{
  "num_key_value_heads": 4,
  "norm": "layernorm",
  "norm_place": "pre",
  "norm_eps": 1e-06,
  "init_std_up": 0.0172,
  "init_std_down": 0.00314,
  "weight_decay": 0.04,
  "lr_head": 0.0282,
  "max_grad_norm": 1.0,
  "doc_mask": true,
  "max_steps": 5102,
  "dataset": "wikipedia_en"
}
Each number is 500 + 25 x the weight over its row's rms, rounded and kept within 0 to 999. Layers, rows and columns count from 0. Numbers have three digits each. The size before them is the row's rms in percent of the matrix's.

# up: layer 8 MLP up, 1536x256, rms 0.198, rows 1278-1377, columns 0-63
# down: layer 8 MLP down (transposed), 1536x256, rms 0.205, rows 1278-1377, columns 0-63
up1278 113:475524525510512535492545492497466480528508457533533476552470474513464506514496500512511492499492472531505481517550473493490487477487512571484513512504509546430463471502488444463515534512539483
down1278 116:493526492488552472500516505477513465487535506467515511506497517468509469466521541448483473517518475477509482484528511485507533519517476500464501478520505520512484479474507527479549521531467510
up1279 086:462535542479491494476511505512492499495494519537476481490523475510500472504460465453478544521525512509514486452520554464547472475525510489513548494531482518482502482497465510516514487523521537
down1279 089:514472533499457502515550488504540478511491525536549486509494548514537487484487521512532458519478489500478509515468494494437496511502530469476467518509556506500526487504527496469495472516508485
up1280 099:469476505533518519490495485463510519522500524456534487536485549451505520490503505490438524532506488523506439455511496509485522493450517506524524514490465503542498531494508502523510562504484478
down1280 108:503492470488458480534466521519481495515484476488488480535511505464508479478469516499479527478467490482536493477479511514508515516499480506483505498496520519508487508518481524464516547486446494
up1281 112:454464515516513504490480525495470511486497527506500499507468496497516494494518499510455496492469505485534512491497471477479517503462539507541484495467510467481493503531515560510540487490513474
down1281 118:479490506505493484524561494530503508463513518500499476521534531497552469512499492511494503515493508516459507485488448486508512554468460481516482490497509471488524502494497512470493455507516527
up1282 096:486476525514526452510535440504505515489476507512492504492508502482484501530496501524504497516517486495574480532472493501514500491511435497490505515455530473443502533522439473500510454490466501
down1282 099:490507469500487498479493534506485525494457468520508504516527513529493535466472533507527492510552495517437476491491476539451472534436514495468472447541490457524497510509522506500496505500484528
up1283 093:514497460502529528509484534487519496505484466520487504552471479528551461488480480482526478499545484499514511525525501477510498506518477470506519521519454486518501481510560527477498470524509515
down1283 084:475503530493484479460518487500532507521525483469533507506501512529444512495522492541494514518491529501464449500488479480514476469443497493465494495523518493464483527495522486491514484486523470
up1284 103:522479503502492454530526517503463474474477526479476506507495452492494510497499478507516515516507497482502507491487508560516519504485521456561503464471439508468488465495465517534456501500496553
down1284 112:487465500516553460489559499494516494540480488480520463506498486525460480529498499530480517509525472507554505510514493514473529540496491493558540482513506495512508531548508531486558500535516534
up1285 087:507545486526489537489471475508513532493569491458492549511489490476488553500484482467500492548514455515520509525508522483487522481533511539524509486524501498527495469525517505519513478470462530
down1285 081:468474510512490498519528512518502488508483520488473483484508529490491485476499466555512535484474580490489481494535449492525495522459493507465495516474489517471497523490528462455483568487499512
up1286 097:546491512491491465486467470522497498518454519515481488471493475460477480491469505480484479546556478488511533537507480512495523517475501465530462506484504515543512511536523525511560516503495508
down1286 100:490525523485502513493501493514485498478511542480562490553490515549504509504563519511504517459487487477463464491502531499532501534511527512480555455500493468442489541466527492511476529519491489
up1287 090:486519477516455561509545508531528479472497496513530507489515560545491490491524496483483533462521523472470460503527484504492456528532490470474485491496528517513477472454496530486535502496524512
down1287 101:449478523519447514526519494509487502449524472470497564503508518503506463493504493477505528529518556561492507494481526442510472441487483502472523485518537484514544445473456524491462508523481507
up1288 095:474504486502498456510534492494472510503494514506508522489534490524535547503474493496457489515522483492482449501506520560453547467476522474544478499441509509537514502487514523512508502487533514
down1288 097:518502503519495549512483495481503496487457463497539537509537477474463519528468491540565483490468548537564543529520493489528437503514507472439500534506517550495509512488439477517539486497445491
up1289 101:513490462490523488529507471476526486467503484497455504499517518492511485519539457517522469455474513510470492538494504519487510493498498518496503522534516479499506515490504472512490503469480546
down1289 095:490491474506544466516518486505490494498521487494538518486512458510525482493442488541518500545526481505438527490514515494454512557470490511440508487479513480535493460516460493457510465555472497
up1290 093:519489500515500476519503495504543481496523519494484539462479517442449493522461491548541510543492503501457513476514538468532493492483487497461467480562507508518521517519445513504517486481504515
down1290 112:505518493484507513527492463519495502550514467468491467520476542504493496498506529463514480476504491468485444544475452515500471496517552523514507527488535463521501543529524533456507530478513457
up1291 099:526488501492511475512530512526463482519516524495536495498516497509512491473526441532482547509483506515475505529482535476523492509548541507514485491523496482520492540499465498518484454514473511
down1291 090:489491497501464518457481509488533510461483488493471493485497472488493495539519545486481456489514491457514509488510495537467503465476464515466508508507503517470532430512492459516509541534540482
up1292 096:529472520529527516463523519500487510503529506460488515495508512469480450500483495461467491502493497520496483494485543479485469444490488471496497508552485499481446498505465513488515493463519494
down1292 103:495468476504482475524492506514497505489543472489491521488507483481483486527474483516527533486524494503479510532527512518522515516480501483467531532499485491495504511532474466439497488475553507
up1293 100:538545500501523503471511499551528473470506449462472507509511492461503450515432516531491498493492478544500469500531488494519501500488509478522526466498468461508516501477547503470503525468537485
down1293 092:494464509485489538537498492485515525519537533467509455512480491464492552507586510488509500510500494476530536524408476514497499490508477488473486488484532485448492527522465492512508482528527508
up1294 099:516517525506495475461485523467503462478526533496489526524530518495500491483555483498522499496473531484446510479483443483509484492530484506544508459518539520523466475461513530500501492487509521
down1294 103:447495504498506525483480488487501497496465479511523527498518494459462495501462484511467501506523444519545487485480524490499514510509526490507485482506482464509471488490462481474514505506505465
up1295 100:477490524484491467464476471492541490514469495490479498468505519486489472521511482521515473530481506524477476495494505521532487451540522484543494550501500540507531535501522542500514530457450517
down1295 100:506527501484511526494505442506488501509489497490532505502476504496493506471522529461461485496499502478497475483478523473459517495460483498481502487478483489489483511485565468460421524528504524
up1296 097:487507526470495462470450498524473475490497523479505514468522513509522501512524483526522486486546488447482506474507556535525505519548508497546507480496492495481503461519530497525473534559469472
down1296 093:552495500500588473504496531435535533543511477467481498511456514516518506498511492500469514548464486468480500523496491472497491495515491526513474508535515501496493544489489502448489499488508509
up1297 093:492522524486507476464506506489488537469491563541514496539478501486516507454528532416507502566539513516518513475515529497471514466509452484499504456482514439553484485495457550473475506515509473
down1297 099:485527531515500512490474492469494520535484474524516459529467480517471442477521497517499470477522467546475513483484487535510515470479481591495503466485495551451490496463510466498506511529525493
up1298 094:543519475465521492503512450501503518474489543489480498523528524541488486473484504488490484431524491526474468491468496495533507497489522476473486519484454482525510494490466512477523477517463492
down1298 090:453460484485523518462499549514485507516540466475504535452498510486499520509524506496529493515508488460521510484512516499492477514516473499475495508515518492513495489547535451511506516496532500
up1299 092:468510541470474507510497471463462495519473484460507482453490481508510494504469486550517536500497542493484534514525494496513510466448511516480524499521506517483536503487511485530485522511498518
down1299 096:482460491530504560461520481503514534488519526510523497541480545481506515497540527436480481525495510503568511499495503495504478544530495489512493505509507502519482523469508493512469457506479513
up1300 105:522512511472509507481509482511520499484511515437478533492475530508492498491524508517490524489483495506504521485515492476486536483502491521488501519494501513494514493515537503510514517517483505
down1300 106:471531517502488544498495531516439487485509483578497530463534495459526490521474476537497565476476508572517524549501501532524482537500529474546521516520461530520500516496503507509527548493504507
up1301 101:538498506504494464508469469519491526496501491516458489463479450507494528491491484498465473508516484457486512513504529505547493513477505510490528511523491496466502505519513495507473500520539529
down1301 095:458445493500488550492511497463508466521521514511507494454514533490508473510537526499512539486498474480477509494483462513481485496514483515508482476502505496528520457489483551501531517487442500
up1302 103:478534533509493539489504475493468466502500513509485502511521457536499513519541507462503481529497493451488501523461466509518528557502489476494493494425477482507440481436516541533505498500534568
down1302 104:545516486458470503492475499470511551554467463469489482490473503507460513478490501512549475470541518489459540535504493435489530480509497481490524519517534509519497523524497496461503480493496467
up1303 108:484481527471471496522510496506500516489527482524573490483492531497505475509532517509515492523518497508498464497483523473485499487471487492474487557508513534475452514533500484467514476506486489
down1303 106:488490518530515455511510507485480556498519449537473509491512534505490518504533475509497517464481497518476491536494420515497515506510496472489481459506508464462502507459560481438505483466479487
up1304 096:528462443480482492468464525535513511523522515561514476505490502492470484495531526486499501467539484465521469481497459500483532481511454488535503479547521478569522477496542502506501520541506466
down1304 097:496515507520507451528493509494473500507465510467483470501478504540538477515514499511468485507497477524472501533473547495505465546540502515469464525474483517451492522476481526473502517482527477
up1305 107:496489486501495497520490551546499526467492503580539509467502526537497517500529469467501534489496464542490514503503513495533481492547509513526470492448474497481456527482502472491472513502517510
down1305 097:517458507480508498515490447459484489511501458503526493505498487523523488460526475507468511497497505526485508470544493508466473493512485523490520519513565514510518509542475474496469486511514499
up1306 113:521506519536511492493475491528502498472473511491509469500511495484495536469476528516472509504494476494526542480518489552471508485538480520460493482523498483487470487494455499548518494529516519
down1306 107:504452513463488505472517531471504514509513489539475505452521500500526525545488464497536485521505517524498503544540475482487545488520470441479513466499464498481499502543507485544481456505504542
up1307 106:564524540499505423478496502465507537485481508508527507501500484500540496507524522478438472505476497486467489543524462496517502482486500494525522436518518508511477515534504529518512505551473487
down1307 101:501500482488485499491518554485479447509534464447490508462507499506521509480455476532515555464532468492508516464506534506515469515522503512543448507480465498506515518503508497470508497484541497
up1308 099:513477414516512480506501533504528556482466503504495485498476514480527483520477470503497504517499463486535492541516491456488439500486568454464507530510529483493479468512541482523520484515499514
down1308 101:482509539502482474513492490487521465482491525491523492531494486486508470496469443484475508491472524537539441528447483519510531514505458495532490512464513506475535489527492511531503489499499496
up1309 096:459518511467542534498526533518547515515514446505510482510527532530531513517491469557560527478527480529505494487547525535497540510504499472530523481509459479444492542481511476459514506499504486
down1309 091:466456526535520487546534444496495500472466510549528492497535481467487544511542530497479506496518523496485471537483472531491465537498494527459460525445491512512500493492465510547466491480510508
up1310 097:513471528486510485497502524504496488508485514463528487452463468464519464487494533501511515518530503522507528497558490523492504542543510458504537519551485513489457513524485523512472507518510502
down1310 095:481527453541511568498501492462480510501517516502501506524525505514496527496484514486497521506516535522506506496467473511541499461503540537508517512510483516476493453516490470475496527501480490
up1311 102:497521502534496498506517489558530514505506495471517463488551490499498492485500479501481488525511477453494499486482488501498534517511466464511481485508536539490500501486501556534523488498475478
down1311 096:474495503479535520474508504431481488502481488513494495499477552500541522534484523516483516466521518510518506493506536488511467485491545531528480534494459512541527487513529484512466508488497501
up1312 095:491512461481522512496518515499476510470535481520512460482530501442531481546464503510529525503513487498543475475534461503491528484501490443509499549475518503514525505466487498568448484520477484
down1312 091:508510534539476487520542496487447439508534515514487516513489486516515509491516514476490493458516504482459502517488549490513515502535494522518504463477537475489483505435477510522523510491536515
up1313 095:467483491482547491477499496463518516475503507480492548522515532450546511487472506514497510474470464501507506522496540519484518501482516438512541535472468500475501530498496521485522498525509529
down1313 092:506517481533494481521508515523533486484491496459481522535505500511499510471521479509492487540479519498424505494498517500507489482511510491520513525496482470479491493521510524454485498550469468
up1314 114:488546504529505515456518494509503455443455492474449484487483467478510467536532470468516466477491473522518455456486513491523531538535451486476487520515483517492528504512519460502505529477521526
down1314 120:452509524519489544482504525502464493508451510446505503501538498459491466500493492501495540489468509562486522510503530545477503496530493469500501530465518516490542512500482490523476523487470470
up1315 099:514511541548502485481503477532499539514475478505529485477517478501499476535545499487550496528497507545512453517488537494478496483507525474516467507482474565484537543499438446496533534513535526
down1315 096:504487473477506520518499511466487476481520504517501523511489542489484521482492498505470523513492531462493544512526498500492485492510494501528531485527526460510470450492524528498482514489502493
up1316 102:498481512477539495502523481511503514485527543521483523495525496492522470546527492500490460528537526455516482479496484440523491539508538485461480506528526510491470504456572490539467526538524536
down1316 105:512550519505501513547521494437478512517485470474488511490518492501544553485516488475491489507477524495515478503484497508505496539514498562543501508481452505500483512493539487536502482505487521
up1317 106:500506483514452527515497508471499503496509499524518501501480528486500448539505540443452443481497484524502512481532511502485476463566507498521485487532488469491512470512507512499487516501531480
down1317 099:504498506471514502482570521520511491525470494504499522458545492507471479492446474531531509499479484501491497541491487507474529473467514473485479496480469497470475526480500492540524519449503514
up1318 095:500502474520464507472509516491489489503498564497472490528526463478498470523463508494489498497495482459492459494504556472501459465507488472490491539508451535489473495508473502487485530515487528
down1318 098:505475459483529522482515485514492497488526508518530513461490563472506521471530526565513500506455494487531518490504480481496527530512499517454486465497531503514483510496535507523442478532491511
up1319 097:480534488513530499474510547520496497503501476488475484509459501513510520490479447499517473470525507523492523487479491560497436483557453540468516499463493463459529511526518534548530465469509497
down1319 103:509486510500516497515479458519497470502470455460460513497486513503477526516522572544535530489517508503480498531526497504521534571511493494556515497528475485535480489505494482488496492473546526
up1320 102:539528513500495511519543492501477494438483502506488510495502511484572489478495482520501503532518490507506494472548493515496493515452494494477470533477507512520518494518494491531516480525508505
down1320 092:499488506472476521514495479551529465520465485496530464532485467507507518511448512446496520494474501468533499522481491527484507449498491495532540550498518503490468512477478501514509494480516466
up1321 094:490492520546559455545523502510497520497504502530462511492494458423455460502463480459507510509482478491510503531472481456516493488448489526489467486490510501479501517494512506472552439487522477
down1321 094:547537500520519493512472471514482478503493486470527506488493542496515488517539521496537510515491531475461511539514516498441525487539540518507530482481501456461479548470492479473487529507487491
up1322 099:511509488465503563477491513489505492491477487472502511512483511469510486538513499457491515512489488518511531536507530516486475485526443505493488478494458465441466460511477536523508550481499481
down1322 089:499489489532516443535517490471525501494529530538492480525526513499466484475493507506525489486508509505471491481504497507436562517453517477501488495507527546533530526524480514493519481455570531
up1323 104:549527513524490514482480501496534537481544489494534448508481500486488504508497515493523496525506496497522503475509507422483493514514417515544488521491504494459502503453526497529502473470491499
down1323 092:459508519474530470495505526503494502504459506514476545480492481509493520532511500527487484466523488476484492492460501531541522496478521513471510507502502498547495472534522457486522511514505550
up1324 089:514494483457493515505515514514453481525533490492470526504511495500498508487464514493584510474488469515535507525527512452514516505490535508477489511500458505513520466470534486510494504506496488
down1324 099:492495468554520498516483513510465476459498477513510507511508503478508517487485532480526463475543506536495469489509504476484490522501477517486480518520486556532501496484459513522502519443497501
up1325 091:483523479498501532456439518530501483512520531498493528490572501482525518484488565521496488511492476460467512505476484535512480458439476485540506555502479485494561522521502480546481519470509545
down1325 085:552484524559482490478507468450503478485482489472496489501514515506490534529519477497489490522485502537481535473504518493485518535487523514483509477497501516524477513493520520496480534494512519
up1326 101:494503490507508466519516500485544538503441532480496491500474522514478480520492458550478492476480500466489517557507513525492484486476508464522499506499435483492478489483465533525501479479478491
down1326 094:566497504499492584500485507510444502482529462527515487508531520500542535461481528504529532509512514505491487474498485488528476509477496534476524520496569481472469486510467472450477508530481470
up1327 099:504455486533516524497544504483516481472515471485495551484475485459538483502500488513482536511523483502495489523581515471489524462497479424490466486529495550449520521475520484488533471481501522
down1327 108:486506507513532509483547482513498498522470490473514513504524477536493465503551513469479512480519503510510473515473499509485517465489496505543522497506511507459533526519511511447504481498538487
up1328 101:488491547461476530464514512453510524506470528492510512521479443474547495528512475490496489461571444518507553509499476492528502542540433495480548512490505456477524524481496539492502532487511514
down1328 105:485474513528516467531473463512504473505519483518488474453536515465459523477502541492507471515504528460484446490499528475491479499517552537484520461501503513520499483546509480553465502489502425
up1329 090:500499486492522473485442478465465494470501500506503547509477473498493507531548493519492476496522509480511508480472492479433493506487524509526464461494528489468502493554503529536544483538431497
down1329 106:485483518512479517506542488459586505511489490514478486502488531504481506518531494500506488520519505482502500477472478474549488524522418470504471518497500477519540513447504498518533468469516511
up1330 092:504489480509487505462556549539488494486508486552520483477485538536524521523470501462497508497488529513487499514495516497505513477538513498474492484495475466519487473463460502528533530512503477
down1330 102:494483522461514499493501525481517477540470517510501541503493493462483531470483475521493485508546462470538518511524480458521512500475525530480445506522521496481501542512493504469526516488511472
up1331 095:497507524518526540504503509474508466506502521503492520499543506501488525545565514454517540479447515486477523516474500531472489521528496542486568519490517512514498551490525512463457482505549477
down1331 097:546518518502494490505479512458492493492518497511485525509448488542490474483437498483444507463495464482529507430472493519465511482525520499519459495496512486498512497527501487501471518518466522
up1332 100:504516464529493499490535470526516484478515484545475499519531465476528490511522507511509485532496462504420512452511542513502508497481540524470438483486516484461519520481487487498467500505495493
down1332 101:539482530453450513513503520524496528505490474432491489451489520555501516513511480521513495479478515510556541489512476553518497543570533502565516526482502542501501480482505509481499511513470512
up1333 098:484468461500509463512533473534517482461535489528445497459495490454480464474481503493519515495492490472482484535538534517480485492493490478477483511500535499538548469466470477531500532438510506
down1333 093:470524482508480498478459554494465484516489529504500515499527451513514546515508450513440515499534536491512470467436454492525496509504498496509485472514452520466529477547501520464507512506518487
up1334 103:474522497480512493490489456459503482487467478481494469459496463515522505535489537502515498517523475513457495561510436506502473499534500509497549521479459507498488504487500492517517519540489456
down1334 099:488480493520529495475474526507538512515514491491503515521515511470525502498536467541526506498511490515524540521473531518501514495483463495508510516482479518479497471518500507477513492514515515
up1335 097:478528480473509543479497531492488531506487531523526519484515535506460499481526488480501524505498506518483518521501483482506572497497483537491451486497473526459465481473511507498530521470476467
down1335 098:521503496526502481506497500477513517500521518497521535467480548499519485485475521466479495518478537527504456499452499516495464508516484509488531541471440517517492507460517473514491472504521541
up1336 101:504480473492493466498475518497449519505505501520494532449519518506507462521460473532479512481513504483504546514523467437502492477478492493525474503496515528511448535524498494480465556506471483
down1336 096:528525484452465507481474494519500444499480469487506451500506527522577496520494479515479519542478535527476521481476456576509472494505443489546529501448525534460510511559507480483491481485523524
up1337 102:535484458521515515469497512470534514509518515505501508485510498478519495536487476509488471541515459482516440539482489531483522478478496515487499538499497512503480491516456504481455474468500534
down1337 101:454514531472513503545519508538484472486484499467494505565508509509489542487499508485444495511488478531484523529445500477545472484515505528483475500503504509492509520460506507515516568539493524
up1338 100:505472463473506483507502497476486533510478590515509505517468503499464481531497489511488456471534479524480517483487520505476479478494537485482445570499500508518502519509517479466496522488464534
down1338 109:529516502535508422510481510494494528511531464491487471511492493515504496529453493529536535479518466471498520567503498526510448470525506562501489501544464492473464482482492466508512520456505519
up1339 108:519501463487516439484517501489471478469514499496483517457519493478506530477466510484495513514509519495496492495500486501527530468458506520475458470495539485525536554496514512505496477533468502
down1339 104:474482589492485513532496519469521531536517499485485538513500542495536495468518490507486482514481468491486507516510494530505505500510456528488544514516494519484463504486466531505466513482545495
up1340 092:519457535473552505488500523505540485476506482482438515482533496521497534494496492510476501485482480492504512496480506514513490490568487507530506492513515524470497503516447481501493516488523544
down1340 090:516480486511531461518471527519564519461485445509513509506547518487502503496473529527527493502526481476508548469532486475499496494564530492522522484515500459494489521514508517442497520506467492
up1341 089:539515454500506495506484482488483532536506536488510481524456498506525532521516506468480470443537449494505497477567498508514495507470518515511471448484526508473485500507485538480504485526512538
down1341 095:490510483463495515554488513479514494509476477506478524481497519530489500440497484479484507542507545540504491495493495505493508517513504514456460530515550492468474519479538517530471484476526510
up1342 100:514558509507483499534498466502526526528515544508469531523492470525477532490464558516517511496489483504514544445520450463462460484542524527511478518467437502463485502506522471515488486502479512
down1342 095:451445509513526493577448533531471536516498504506519501485523544472482477507513503494478512491505504523533496515476506516467486516501488526526464485487517527503515524493542511517515507521517488
up1343 109:488513527531506523507532513496522512476502529522509516522518505504514518485495509521483481507504490466526503475475540479491479495541480523487526488484491503489468485534512472567488468510453510
down1343 115:509471475464497503498504480514490492507527531524504509514468514506503531480489524489515496520516547460449520536504502528472494505510484505499485497500474513515533528491499505502553541473465499
up1344 098:494498482537520510471536500498528519481504528509488560509544504526520506527514519468514487499465469457489554505552517487507499451475494503483547504509502466505500484497534534496518461504493532
down1344 101:485513485475500517508490456508484536506495507493497526488513538525489471468490534507491485520531520497526467489450459519502503515522483478541470505466490481473489498500491470525467522526534509
up1345 088:517521488521507489488525516505485515519483525493486515523489502482523516454537458490516534468513506532477480502503482509483546509492495513508463429487483479517504522507483494497511518510498518
down1345 104:559515486517496477526528531507512478434471550439487465508489470514455523484489518503472516456508485498514483462500469539470510500502484515510524511480548486465473488480477545512545471494467514
up1346 093:479530488517518506484510487507548474466449472531482509485502466507472500530489482489466509529518475517524535499466518468472445504542521526528511503558472529537476495496526469523477507526496448
down1346 100:508489527519534528523502475519504498486531498488478518519509511473506522494499471505515501478478513500494525496490497510501523449511489475483480497501510532502532475502476504531478475506541500
up1347 103:483467506495497499501550466485484510504487452481476539491522487518490576521541508500471476483501503524492557507519507499521466489439497469504490501465478487518511498475509500566541510505525497
down1347 097:522541485542496487553492509532504435556516502491509445501498521519481479499505504470550504518543534496526492469498524491507467513524505490500547511506528512475508477484498502518500541474498496
up1348 110:496455483477491495500510478488511504490439479517466457490464517467465465491536524496481523535482460481467515520519514470478502479501536489510516510473530493512491492499508518452484525529512512
down1348 102:504546525515509504458480490472500468506502520499507486549511515443503556491478506523509458489507446533513529460555495521518488518449497522518496493558527515555498472502479509557540504482516492
up1349 102:523546515536515495507530459486431505487493470564463543554483455556458538488465496512495474477512516509481504491535466487511512495474528489494482477529484548523489535502525482523451461499510525
down1349 090:488488495465492518478512542491524476519540499465494484450508544432527516485550530499476551497520482502486511513492538476517460517525478480513529518462485511460526470453489559501525525501536461
up1350 099:517575444509539508493464504498544498476482470510489472499494478498516484506487479517448502509513502492496496456528524483519505474505530527493496491511502517476526465499500517521477534538499525
down1350 094:463499516554436481485545510520468507507519546507508472507464531510506480476492501501536501488517515512467484496471522466511514493482498448519479485515497466513502480508551486504487496481495472
up1351 120:474485503475501503494463524459524538478483505506526510510481486541512475459545493494500480521510469496489531496503484491519487468491514483539487494541462445498463492497501488495510494486550476
down1351 105:523518465521500538515559494550456472519521516495480501490514477471468519499476497497492518513484530475514468496500512552475520524516542514492498511471512575478510489469487482514494512483482509
up1352 089:500487491524510518479511490493529483510521464532426558483498514511513521487508499496486484485483509490528526538453492450510494524545519493505508534510497511496505497530536531491545504522451522
down1352 099:511482485542515525558484504473506445500499489509516474503521484536470505497488496522532500464483503482490493505480509517512471530521482529447551466506472512535526491500547521463492493447458520
up1353 096:519506495515510496533496515526492485480486495506464550482504509498494508546495475469497509511481483506484524501468504528502448499503526522485547493525526486531531551531476556477513483529477478
down1353 095:467474525528488490502464463466507476488472477523482454533501526516542487482505557499516449514499516500522464499533487486479441526511490498521509513453509504484506490481507496487472527472557559
up1354 091:482510516501528479529490513486493487526524468492474525506534508505481464489492487472558486529481503490502489496480472534445507504503486488514524521484482486488490458502491479479511535476528512
down1354 086:533440464479512481509457552495511474532486512461512526520464525497531479489502498479493517526523507492535478520479528502544443490516513526493488515476535508516534531528496510495520476489513455
up1355 102:521531601478487533490492508452491511487478535480497495460506490490507469479524442517521487516518490531527516451461461504499541458504547508487498491530471452476467473492466504530497509461557523
down1355 089:486473437480492498528489479529509482517520501529520498543461489525494494503480467463530500503518457480484485535490514507490453520540494480525499489436553519472524510520510485479528492464430455
up1356 064:470483475481478472502513545525467490505485474511469500509534486508491531495511501487515499537474505476472523525476522514510515520543502548533491497518521505493551494513536451524495539490471508
down1356 069:520472522499513516517532494514472512531517543565507492524528466499523496492465527524474489500465515516526505464477453505463501530445457510487514431573473526529513501456471515503476499487488490
up1357 098:480497489484511449495507484530494537532504490490491555499504528575468512501531505519463477488470498481506499493507452455482501493517535481477521518554477467517479497489459492537511478497444488
down1357 090:515512519532492544499471508482530502469468500508497462494474473443526484515457530482497526520509484482516511514506518528500496483480465536533491492443516502434517536515528506498462531503538503
up1358 102:483515514507506465506535510466476474490488539519552525482534524521495504510466512435509518468504500447516451502445482536490502481550462483536491489499484474520495513506509491515465466530529513
down1358 098:518547515512480493474461534545489483505523449509399508473474498480460434492516515493502497489472483492555508499478505520524503513484509450486498507497513476501524492531529481475492500464486495
up1359 098:497481474481495540494494466509517525525509530517487523513529479514497497482502513519471546484519485460521535535502531524565536458489484497502491504479512531479512545475495507513541496462510469
down1359 100:515500515478503480500518555474496450494519498473516501499480486478483477528455535481487502527461464509500458499468514479537487518515549489525427513510486518510483452510488497497515494494487486
up1360 103:486490469488506540486508494514483464498527444525470566488471471512484541517491496511525494529514479506531477431514512504470519473522457500471497505497496494486474529498453465472503472473522507
down1360 096:514538511495509469514504509502534480463543506475494511484518516475500534495459466519481475477456504461521525530487471475504438499467532453499494518536501505459494499479532522460518481499533500
up1361 099:473479514500499503494480544481453466544518485499515486510530493501515490516478471534508479494486520516477520495542476489484515493480481488485529499495473528516501508484471449473460496509566463
down1361 089:501480517472499538494504434522463513450478483483515469482503522530479522435484513502510486494497521489534495511498515496511503478493497505519507544528545469507497492530497528552501519553459511
up1362 102:450483505525514522492483501501466498518554499541481479450501462485498511476516506503493446513539470504506506491526504534502491486513521526469538463539537495473511546533494480488538499512539516
down1362 107:466526485508505478540496467493537555462500488494518486503508498488474537503507507496489516484510457480486486491514488477514504519458490508497496544506456508474471500515557522508539502532493479
up1363 096:520514505491521505488492566533487490494510481491462523528451524511465529541495462480488494454455490484516514543486463500500461473489529504482528511494534528471462548499470468530489466494514496
down1363 093:494473487504497483506508450465507519499526490471493485470489470472480442454487514549470497520514513514473513473513540480462501520495499516514462483519506502487487472524528511452505528534476518
up1364 099:510474514522487521506510514502505473488495506495499515472513537504499481471444492503483537494488459501522500529489474495531451498533527462492513501466518517462522502518541500496512520486517503
down1364 098:512538479512543502493516527485432478518490524493507499529491518476476521498485484480481526516508511496511502529471510514445509493479478522503494528516460507492457518492478528491536483546473449
up1365 108:532488517487510466485493515510472486477510496490473550501499439506527493530530492458488511473476501468489502581487532509531489496536536526507536501533444453500488462491521518555526474504520493
down1365 104:515472455498505513523493496469486523508466513479503439424475479460476503480517474500552495502489537521492486536522502482478492489487504516498460504473507524489492506502503460512473536562532501
up1366 094:505499480520480458462508482476493513483476531495525495497504499516448499516525505519547474497552477473488502508512492475496517496494491469506511441515513476505515498536528486493536512509530494
down1366 100:525524485500524516507502527494471464493489422500462512531541518512533525488478476483486479467465522485508514493468543502557509514516525487495437513487475495476447493470497511487452517454532468
up1367 099:413543491511502518478541493509480485479460511473480549468455456515469541493517536453489489533488490446522498498499476531460487467447502494466454486497499483482519527497525516533487512501552469
down1367 101:519531502490556529502465482484517498485521506503500498554526525478548506515480513533527488511454514524507519493495526529515507486530478506488511520513481534485551476526472474511507533496453507
up1368 095:547519545493516532493504497495489488531513521501523490508504474529516460527511454453488510540474493492481480534500529537523523488512501486485464505510496499529479461461505512496505522489534505
down1368 103:526503476497516561502471489461520510496489465505482487505497506514496511500504500529495474455510519521516511531479446497482458465499532520467493496496524501469506456506490496528494478494464535
up1369 100:492506511478516456503541518497455505502496534509516462511521523495508523463491456477517501509531481481517506494510474464506523498519482474528485508510536519468498492505498530499473521496506496
down1369 095:529495506478469504489470488512492490475496422450502491530530513495461488481504523491513500528508493485514521513477527517465536506485521509503519488541524479524493497494514463527536460509545535
up1370 103:537508517484489501486485501528496560538465459462481460528452527532501500485512513522477535532501508516511528454543477491484487483476507500495506525529493477473473476514513479480530499492511515
down1370 097:485517507509512428480523502465494473481475534510489497467507490512501470452481511504536516489542484475506508523477484577497502485471503472539485461494520492521543459505472533511517486519501512
up1371 095:533510493472511510500465523475489546496469460507528493479500503493487525524527462503498523504536492500490518542476482521522489492536469538503460482481510504497456477530510481522481497481525475
down1371 099:499442520495493515537509508477497475532481537495508503527487528528495503501498477510517479500488509495515486467512485486517435524494518497515474485502529552499526531507504463516494475552536496
up1372 105:474496462473508512503500516511543527522498513511494517490506477495504467524504456431494507482455534545488479464496473453506507515512533481508485510469549509561507494526531491525508538493517519
down1372 104:486481501474500435514511476511507530523507448452522473528501484489487474466514480514529502519510465483473467504524465542490522482464520543503519485531480487483484481543472521483562501523532496
up1373 095:516511503453508536512493526499480470488527511507481484551515516530498507495460469509512459507470516499467523454513489550539514501492565548497518553500533512493484495483506494506466455465553487
down1373 089:501519518497526448502456490481520523525478449495497501472490485503480500536490513504515576493487451511557470543508502472493500502494478455501527485486472463515487532531503528503516495552475480
up1374 101:517494521529483484487494469478472481471539497526490514537528499493496545514453528494527436498515488480489513494515487542545493520490508509507466503471471476500490514479525501485465488506484481
down1374 096:465530484473542516510487529499487480494480492466489488517474474518509488487557458517488527489471518504517486514470501490470539484528475492522470531486492486461495482549505503497535497570541500
up1375 097:497495495508512475522516564494522490528451474537457514529498457461505510513525498489476489470503479526497506494492504490493493500503502462472520571491518499502521496504506458455526463531553496
down1375 097:488463501510429471492472499487484526536567483522500525474489542490476493522491498504489480491510509489473513463492537491506524509542534552484470520508495522503479447509493556509517473508512538
up1376 109:513481498472495480503484506513529487443498517502492505503536524500520520473529528504524482503488497517527501508521461459488540510527511442482489538524483531546516525497518535499483483497514484
down1376 102:490540508502481498497533494508500499483491508531500478475471511462471512539505429496459512551545527504476497439495480521482482485464469510523491515479525490463499490475491492516543521479497504
up1377 110:534537495530485509479478520510536478502511485517485510524473502518496522543545500535512517492523531529501476434508463488468488523455509479526497473497521482504546531524480485492502460483542480
down1377 109:512521517472483463499458497508481523507527500518512486462513467485496496493506507488477488525508495483498518516526493483518449511535474486521501538550472534522467462497498500489556498492493537